Each number is 500 + 40 x the weight over its row's rms, rounded and kept within 0 to 999. Layers, rows and columns count from 0. Numbers have three digits each. The size before them is the row's rms in percent of the matrix's.

# layer 2 MLP down (transposed), 768x128, rms 0.271, rows 262-272, columns 0-127
091:475515472513498498529445462528592457512499517597468507575473502475510462468497489482440485466488451471513526543501598505450556507560540551451574533538540567515513538471511435439486519491477476518493549479480431453487522511503556555475507479463529504490454518474539512472533488506500435510419422522555442477564488416541578574454532497434509450497488548519520488500553498429464517486554
104:444498425456506490488557418542500481483473522508518493464437414476473540515483484521584479608515465472478548408484546497530499457439484518502499500496502530488464478530551522559531551491512528497575529556509531557487458479550480540458534470448520586483495509445488507454441561489534507583463478534617504515466451453452523492568513503460459452422535530491532486510521491463541509519489
109:494550513457398470531497523551384512519476517567505540534503550450507483529439533514500537513466473551469448500547514498598499426498481509513469527499517506524516490512498448496492468441531551489554424562447516526505561415573530508510477491522539546580480527524433474405536495478501510513504457441470554556467551519498515529499542510482508455548469436511513495462514546496454427427534
092:559512522519518547525496456519515487578447525503493566545517485477513545445478416507534493499475567446520454506476502506500485494601495504477460535430525561500438480521548460496501409471469499494524466461450505551533507523436492486514477501490566560453487530537523512498458520535531531495530493449524518561555549438520438450409442481475509520538505397513502530533417440571442556447510
099:463531538525578477532555404441492507527500497469519544468501462513433535497413491482501423535558477556477540452495508521529509468516456481488490539439475496504464474414470482484552490448488457542430520488540516556514568512538494502528461541468572573441525520538497503537445474475492436555489493540429503506527518390529538568481469555487465528510470543502503495469593450569529470482509
091:547508453465483523476484462499472477464474471579581463519505437410483493508505530489511523582434545468501506536505495524475491529511506406527480498496521518426482500508493544494514504476503473512511520499549497497455465426514505476528560496506479467555527494443569517538532493430540512539464596414551489496514587633427513458567486473440450553509486463593477508473503478532484455494527
111:469397523494499503476535426457419458503460493469483400505540460497424514529536580488541538508638482557470451515565515577461496545432488511510491529465497555542520436529515564531558519458527458504477532452502529507444482403551508471493488502542438521504551503460460485473501557487514482482531481503478492483475499483476518536541491529513471486542495534466530550463513455454579533469533
092:508510515516449475523441480460481547459534483457557587511491440421485553502460549451484597454518521469488505446554488467551501507418455555495514426491545525484486511483425487464510458507479496527573519501513475536525501500535508463494506485515497519484547509600455536483468506596497523437430476479513532543541571439475518580462509498454471554540561530417484432467517485500545558500500
086:509584480516416504544497489498512519433561461500512457437445519522516448455486548536458493502536522525478463510510555511579450535514503473429520528506510461536474512483455447463538567535547481475499442514544514477464470543442518466550473513472517538442591542454514484512532485526536449509486528414508523526507462444437546435413488518544592501476545537473499524464504505481565595424493
104:463525537475472502489518473531467557432503571602453481514432497438530552507551428463519484497546541388479482492491546505515530521435500540469560536428551482428548449529506496571531498497488499519543406508458557476507536519508510443510456507559466525495528540488545460529515537470461457514518547454415546467422535456510541474529544491489534464538534452462492482533556481494467478557474
109:530496537418439561551464393531507505463468507537500513472471526538443462448534520520466474470517500504426539487507483531530490531418490525584499506438511485530486488439476431541550463574509553530470549454482506511510584541542477575419474465511582453502490548462426511472513533479488480545506530528494508464470491458550512528438474552453463527583501473535465539495568494504531549480454
# layer 2 MLP up, 768x128, rms 0.556, rows 263-273, columns 0-127
099:431442472564457476443513477512542483491497504547443515472521449527503538518508475449481433525458475448518518501513550542551406453491535401461504508491451458422547429508475573431434524476509492425486545452542504504501482479487536530512501480485541440499466510587506497443497482458556556449465470521572474452457450500529509463508467505531402493526502522565474539453489420546500500519503
106:491518457507464488539557501586535558537429491576510515520457480549454506480483504470499545456472466567479424511509501460480497466513467557536552509572556583534479539479521478547542485500581552461488516556424433540530555457538523445476485514545491450520484502503435477472543495480510518471471530443454475429504510477424601562537514545555487570503516484528502461490526556495479425499481
096:534456527518511540469517454444512514495521500483535497503594475437491485518442425450544544519501493420508505467429489524572501429531489549494448514484528518530499432520483520428450510411510536499511537517488535515543461429497435472494493521427514474410546499578536524515445544481528566520478498493542461556493496480442517435467526562505538516474439446488414428430467461478512472525484
093:475530538569544456505551401473487564480507555514500552493569470512524483509470465482551417494572472516484550482441522509496458465522497551522448516501472479516513457470482484491523468458478466561519554517612519536546506499457533527495509529541499535417593533481492521551464437407507450478549502496491543491491475479552499522504408552540467615470483523558471441514501453521505519483471
097:603532456493497516476526521500411499460484483477479405466451519499473449505463498535537563560510491457477479549514464503491517481485480467473474528542485578426518515431564497527507461473481437572482576551516470471498469477458500468502489508531500471503476439479575484415448396509532451501521569461521483482508499509433517492540510538381501555523509471564541491471500496498505555471417
104:499459533497527523555487460477487404559489485441557500554466561445564521495551508476554513483549494545542494577493489490527503532441496518480426544500526551517525408465521498506508491409581455479454535491521457472536487503495509506487467508481513506505541478537501503450551490437398496476544367468524446413441531535491421494468500509551497505486504499491534414492494551493538516487536
093:480471490508423449469502470585558551468552505512487421522589594532505512537508431475549564460501508526553516535489518515479467451466488522480519418547489548615474569470487488500570481533525529512530473569548495517491498481472564518442474493496495437497511510533517598507544509470529601510478536494514511493533475512524505478495528483492539530474529439488427505512546496426556470560548
083:544541450489426473521500463514484570458501479454520435531427502579490488483570510553493533473499438484530567530501570487522504494497518459540486442454563457475463440500503447460513511483451508457537504470532490473485489472443537494519499483433501509450524540523497557534521532522485512550528409472575571525480420408457561409515439530565495526488477494517504461477514498502618513484485
104:483494462488414587515505502544512393538474533552565474483487434581509542517448534424492495528543482548503539475475561481454538512514525428451477511490514488478456490513483488444482524502499465515442465517520458453566524555498514498471506608537491530499505468479487510556520511549496505535479536455495511534440535460463484525440530518537483634533422538503531548497521482470416558492542
104:501545509435444523559495412562521494499481544495493491520533476595532448472495471524510483513555516485517506420469549491576506567477552483532472553427518526558524539494527463525458503523437587497490514497604531524498498486579511521504454510506448470611505524444522501497483501556536550545495518502562491458487536448500469543545516549485442439546523526533454517461590492471540558499510
097:533493514491500519487472449513475552471541505512444489520524407522450507507531466515474535453496478476504510515510528504526494540535508483521410533557446447477539511486473520556561458441483479447454501471496479455517420557480544439424527462457518466529443568531465531617474553444555521544436475480513536460580515478512511562529502532584565508540513584478426471512536471497527531540549